config.yaml
d_model: 64
head_dim: 32
d_mlp: 192
qk_norm: false
bias: "none"
init_std_up: 0.0563
lr_head: 0.0106
doc_mask: true
Each number is 200 + 20 x the weight over its row's rms, rounded and kept within 0 to 999. Layers, rows and columns count from 0. The size before them is the row's rms in percent of the matrix's.

# layer 5 MLP down, 64x192, rms 0.0883, rows 0-63, columns 0-47
098,200,203,220,189,195,164,202,169,179,192,201,214,198,166,187,192,185,181,210,158,182,188,180,167,227,187,218,190,202,169,203,212,167,252,186,227,208,215,193,192,184,203,212,207,234,181,165,241
098,236,187,232,222,182,206,166,224,196,201,210,161,225,180,220,224,206,207,214,209,180,188,221,248,196,215,202,173,230,210,214,230,206,219,216,198,179,206,176,208,216,219,199,191,170,196,180,209
097,235,210,231,156,191,172,207,175,202,194,191,218,189,203,199,212,186,170,232,193,168,203,190,170,245,182,225,184,170,192,196,214,199,202,192,201,133,191,218,222,207,228,217,188,227,201,201,203
091,190,227,212,177,193,209,170,201,219,232,176,181,176,171,188,225,197,191,203,167,205,203,170,203,218,186,179,179,206,200,198,229,229,134,205,199,245,160,170,171,175,221,187,177,195,187,168,227
095,237,224,188,210,184,153,201,160,225,210,177,198,214,189,235,226,193,170,185,202,177,200,209,169,178,193,212,196,200,181,189,203,159,198,209,177,184,187,150,238,186,244,235,195,202,184,193,204
093,207,202,213,212,223,219,186,209,188,177,173,208,185,238,168,193,213,160,187,179,215,194,208,171,192,178,186,258,169,198,205,200,194,206,177,181,194,186,227,204,252,227,190,198,197,214,192,194
093,191,183,204,198,229,185,225,175,181,236,188,172,189,180,204,219,202,181,226,201,250,201,203,189,200,211,205,201,211,162,162,199,224,216,196,215,215,192,238,218,200,169,215,212,206,215,212,182
089,207,211,198,209,195,196,193,233,185,252,219,203,200,202,202,221,202,184,204,206,192,194,211,217,171,194,245,171,203,239,154,212,192,202,213,184,232,173,180,175,203,186,208,208,243,199,176,165
087,187,194,198,185,217,222,206,217,189,197,194,193,200,235,223,245,237,214,211,252,209,213,205,228,231,230,234,225,198,214,203,180,233,210,224,208,212,231,212,198,190,216,215,201,207,214,193,218
102,205,238,213,199,211,209,192,207,201,211,182,238,186,198,208,183,201,148,175,189,204,219,214,221,194,221,204,197,219,238,228,181,221,205,181,220,230,247,186,185,153,239,220,220,192,194,220,176
098,187,163,202,188,229,216,187,245,191,207,177,186,162,211,220,178,215,210,198,228,180,212,180,215,204,212,198,226,165,162,161,237,190,157,176,211,196,143,171,192,203,174,243,218,194,145,199,162
099,235,221,197,193,218,218,153,171,201,164,198,207,204,247,213,211,204,204,238,186,238,187,246,202,180,209,170,159,187,185,181,234,199,228,223,197,224,173,216,227,232,190,193,193,189,212,209,213
091,205,225,185,192,223,225,196,198,199,223,185,217,222,211,192,225,201,198,199,169,200,219,207,205,193,238,216,146,199,226,186,211,182,184,217,185,212,226,201,256,164,196,198,189,180,185,179,234
096,235,211,186,158,199,164,193,204,215,202,183,175,177,179,179,204,197,205,198,209,210,199,185,188,188,229,197,240,200,208,187,201,208,191,200,199,203,227,226,225,140,196,181,165,214,222,232,180
108,183,234,181,203,193,170,203,169,176,208,220,173,195,207,200,175,198,190,202,206,216,214,226,203,186,181,182,187,187,204,196,155,214,186,199,218,208,217,200,234,176,176,160,194,182,217,222,192
100,183,225,213,201,202,190,228,188,214,227,186,201,170,176,209,206,215,224,192,225,151,177,200,174,227,178,213,182,153,189,173,166,198,203,185,203,200,172,191,187,218,203,184,219,168,180,187,196
097,223,179,173,196,166,245,188,211,221,191,242,179,210,211,177,165,170,160,229,235,205,201,176,229,195,204,150,187,184,203,196,203,175,228,239,196,173,222,210,171,183,213,207,211,160,191,172,217
101,196,205,186,195,199,202,189,232,235,168,241,203,176,182,212,190,193,207,208,204,185,182,164,212,190,208,181,244,191,203,207,184,196,222,196,223,192,231,213,211,154,168,193,222,182,185,214,169
096,162,185,185,183,229,151,205,206,209,172,199,179,199,215,206,198,199,213,163,185,205,214,210,186,185,193,199,187,194,192,201,186,203,187,178,217,205,121,188,210,185,202,167,203,165,212,204,230
102,174,222,197,198,205,170,176,152,184,149,188,206,239,166,200,189,185,217,178,154,194,220,185,195,179,211,177,227,190,218,220,220,201,199,226,188,233,185,151,222,175,196,197,160,170,215,225,188
086,237,195,205,168,220,190,180,221,219,166,186,193,204,211,208,187,176,188,201,165,220,176,204,183,184,213,161,217,221,181,204,209,199,265,201,205,200,247,205,211,201,218,200,190,171,182,218,225
094,195,174,197,210,159,177,177,189,197,219,214,202,227,221,195,165,189,232,198,223,189,206,208,221,159,237,184,227,205,224,211,192,208,183,217,180,155,209,184,197,198,195,248,188,219,188,201,164
103,221,200,177,214,209,198,207,214,196,243,192,198,208,232,214,189,203,202,198,208,205,177,214,191,205,201,229,206,161,186,194,216,212,167,190,173,215,162,233,174,239,198,197,182,219,170,187,176
091,211,222,196,197,202,201,158,249,223,211,200,206,217,197,181,215,211,187,197,190,197,208,171,192,237,198,193,232,210,188,186,204,188,220,196,183,217,210,183,168,224,183,214,218,195,177,164,203
092,210,200,188,175,234,196,216,151,251,207,154,201,186,220,206,193,208,212,153,186,184,205,208,193,193,170,176,202,211,170,189,201,184,182,164,221,176,209,187,176,200,210,209,210,178,218,238,204
083,223,168,205,190,213,245,175,207,218,217,204,227,215,206,192,209,192,179,231,180,245,191,189,228,214,192,225,232,195,197,203,206,191,163,178,193,195,198,171,216,199,190,201,192,209,197,183,209
110,216,177,167,207,215,213,240,200,181,197,218,201,221,242,188,246,191,205,208,204,196,217,207,187,177,226,213,182,177,232,177,178,208,212,199,208,164,225,221,194,207,175,176,202,162,241,198,219
101,192,163,219,203,185,207,199,204,205,200,229,189,203,164,212,185,202,271,212,177,184,195,206,157,203,173,234,239,212,216,200,203,209,219,195,192,179,183,182,174,271,217,165,191,228,184,199,212
099,211,219,212,209,185,196,209,189,189,218,194,193,199,227,178,174,187,192,181,196,198,236,177,183,233,188,182,148,192,225,221,172,187,183,175,226,174,200,229,221,195,188,179,201,190,229,213,187
102,235,210,175,221,196,204,174,214,154,155,199,190,189,158,179,224,202,183,199,206,244,215,198,180,183,239,164,214,221,192,209,239,206,192,185,217,179,186,189,175,182,179,202,225,222,185,195,167
094,156,192,184,204,218,200,200,219,201,203,238,215,202,239,214,207,239,174,202,170,208,202,201,188,183,190,237,205,193,214,166,229,205,195,201,189,225,244,194,199,221,183,154,198,197,198,189,197
100,193,200,215,192,189,210,201,201,164,217,207,217,178,186,207,209,216,199,233,204,236,213,226,224,164,208,184,202,201,194,207,199,215,195,262,195,213,165,193,205,196,207,194,228,179,223,192,213
098,196,184,196,213,187,259,225,215,200,185,225,241,207,192,175,227,221,199,235,195,204,203,209,186,209,215,194,186,208,183,209,211,201,164,207,201,215,230,187,165,184,204,211,176,227,227,166,181
134,164,182,172,221,202,214,228,179,219,198,182,204,192,203,164,181,227,199,173,201,214,172,210,198,185,190,195,196,201,216,192,178,190,200,230,186,198,206,248,179,214,201,194,190,196,197,215,187
086,184,186,214,241,204,195,224,174,193,208,215,233,218,220,213,161,204,206,222,179,184,214,195,219,210,204,205,186,180,205,188,181,195,186,181,236,205,250,191,168,205,171,201,220,169,207,193,229
114,162,181,228,240,213,205,244,208,190,206,189,193,203,212,191,165,203,244,200,215,187,189,217,206,193,208,230,201,201,218,180,221,212,191,204,156,207,188,238,194,244,228,218,198,195,194,180,222
095,219,168,191,205,167,197,222,226,191,190,238,171,187,172,197,206,206,219,168,185,203,222,212,200,210,212,180,240,207,206,174,201,194,222,178,199,170,233,179,226,180,203,226,213,207,210,209,181
099,171,210,195,193,215,221,217,216,213,206,194,229,224,161,218,190,201,199,266,215,192,198,219,174,204,200,205,227,177,211,209,194,205,217,223,232,143,175,190,172,211,180,181,194,210,218,202,219
102,185,208,200,209,184,229,227,163,188,165,250,198,190,209,214,191,196,197,209,194,225,184,188,186,198,188,198,192,192,184,182,217,217,224,170,193,188,222,177,172,198,201,198,197,185,172,223,227
096,199,184,190,147,190,194,213,214,155,194,179,200,177,187,193,223,178,234,205,173,199,209,175,158,222,187,218,189,215,195,215,199,170,172,204,213,243,209,201,208,168,181,217,191,202,187,201,188
105,177,176,202,241,191,223,184,216,157,181,166,186,211,216,231,213,191,198,210,225,219,218,176,209,228,193,191,192,166,172,204,199,179,206,205,213,221,176,179,185,230,228,220,211,225,197,204,209
106,209,196,166,194,201,184,172,169,207,219,228,200,195,241,191,208,225,206,239,165,197,214,228,207,159,189,180,182,198,209,205,200,203,191,193,196,216,219,218,179,212,211,196,179,208,244,244,207
100,158,182,162,192,224,196,233,201,179,260,239,182,194,246,218,175,179,221,191,236,194,205,193,216,241,218,213,196,201,222,264,177,215,186,199,180,201,200,197,179,198,212,225,218,220,191,190,182
096,177,228,202,200,169,185,194,230,210,176,152,209,229,211,162,177,188,223,192,231,198,209,191,188,189,218,189,201,208,186,212,219,212,180,184,215,200,185,171,188,183,197,246,205,228,201,233,164
100,207,214,212,176,158,215,193,236,192,189,196,189,213,165,188,177,204,165,198,224,218,202,190,173,212,204,202,205,204,219,235,182,188,217,179,198,191,178,204,197,197,219,221,218,214,205,204,203
103,195,167,174,212,210,179,151,231,200,174,217,214,213,191,177,155,202,210,207,209,216,189,206,177,190,190,194,213,216,187,198,171,201,224,216,228,189,213,208,212,187,179,187,215,205,196,207,185
089,181,202,200,181,225,197,221,211,171,209,201,210,210,175,164,211,152,183,163,137,208,186,229,206,227,207,214,225,191,210,226,227,195,192,191,214,218,222,235,176,187,179,141,212,236,198,213,191
100,220,226,214,246,208,202,234,183,223,150,214,202,187,189,212,204,200,226,166,207,181,195,173,195,205,190,183,219,199,211,205,200,181,223,215,221,188,196,191,197,180,221,220,206,208,171,207,194
093,208,202,193,211,175,212,209,178,200,236,191,217,183,206,203,235,215,195,198,203,207,200,225,235,183,189,195,218,220,198,169,222,208,183,219,227,226,215,210,237,216,223,187,184,223,165,201,192
097,212,214,218,198,211,166,205,222,215,176,226,200,225,223,195,183,188,196,167,252,185,229,182,199,209,198,224,180,214,193,187,188,205,172,171,170,185,202,193,198,159,186,222,186,179,221,217,199
101,185,208,182,183,209,170,221,199,208,194,168,173,205,226,199,182,229,227,211,182,174,177,216,201,149,197,224,170,222,195,220,174,215,214,192,197,209,180,242,196,239,181,217,193,187,196,220,211
112,211,219,221,202,201,212,201,173,238,233,210,197,202,220,215,206,200,183,187,292,213,198,183,249,180,173,204,172,233,171,193,207,188,200,175,189,210,209,220,208,238,162,172,206,221,204,185,200
088,201,207,218,191,177,180,200,224,165,182,197,257,213,167,192,196,204,206,193,199,211,190,215,193,224,199,173,167,192,187,253,209,204,202,177,206,191,190,175,181,170,218,209,228,217,201,195,188
104,207,170,177,181,184,221,195,157,202,175,189,193,170,204,183,189,167,199,202,204,168,185,185,171,181,181,211,185,222,203,177,193,183,248,202,176,184,214,201,211,189,169,189,218,198,177,215,221
112,191,199,220,209,228,203,244,206,201,199,140,179,217,208,198,215,220,205,180,151,206,224,217,206,213,203,221,196,211,221,238,158,217,201,193,213,206,203,214,209,222,171,207,214,168,216,201,204
113,191,197,228,202,204,192,190,202,243,218,206,181,184,193,204,211,172,203,203,224,201,211,175,210,219,197,226,190,211,185,161,177,197,181,171,175,232,220,208,242,234,220,198,189,212,210,184,236
090,179,195,234,175,200,221,231,212,184,184,208,223,176,172,204,201,164,202,207,212,185,206,187,215,191,191,181,239,199,223,212,201,205,198,225,186,225,172,189,229,214,218,208,180,226,237,188,150
113,212,194,221,199,192,175,138,183,201,235,218,188,188,221,212,200,213,168,204,248,171,211,188,208,194,192,202,174,228,191,219,192,183,193,202,177,190,160,221,160,212,194,229,197,187,207,193,224
126,209,212,191,202,179,181,205,214,211,187,209,206,218,148,232,222,206,166,176,170,214,194,194,187,181,199,226,207,198,203,218,215,219,224,241,208,203,150,183,210,191,214,182,179,223,174,151,229
095,208,222,221,197,218,212,212,223,184,168,185,216,196,177,205,215,190,179,240,176,224,186,168,233,212,199,202,198,198,214,213,225,221,178,197,188,203,226,196,239,223,198,201,191,190,208,223,232
131,218,191,189,222,181,221,214,192,246,204,186,208,213,221,176,201,201,215,185,170,191,161,207,240,208,189,189,177,223,183,187,196,212,221,182,198,239,210,226,213,185,211,196,177,186,193,190,190
094,208,200,227,191,209,195,202,170,196,213,196,217,213,199,223,191,235,212,191,262,182,184,224,195,201,192,162,208,186,199,210,222,196,194,229,197,183,226,204,240,193,211,153,202,214,209,226,174
097,203,202,221,195,194,211,181,203,197,202,214,189,184,178,219,201,185,201,186,180,199,185,219,227,223,208,204,224,192,203,211,226,217,195,206,193,181,188,182,162,165,237,208,221,237,235,224,177
091,188,201,202,248,208,225,154,211,204,218,203,188,181,172,220,218,202,217,199,204,180,207,198,219,259,220,195,222,202,192,193,149,216,183,223,207,162,180,189,204,219,181,161,193,154,202,187,205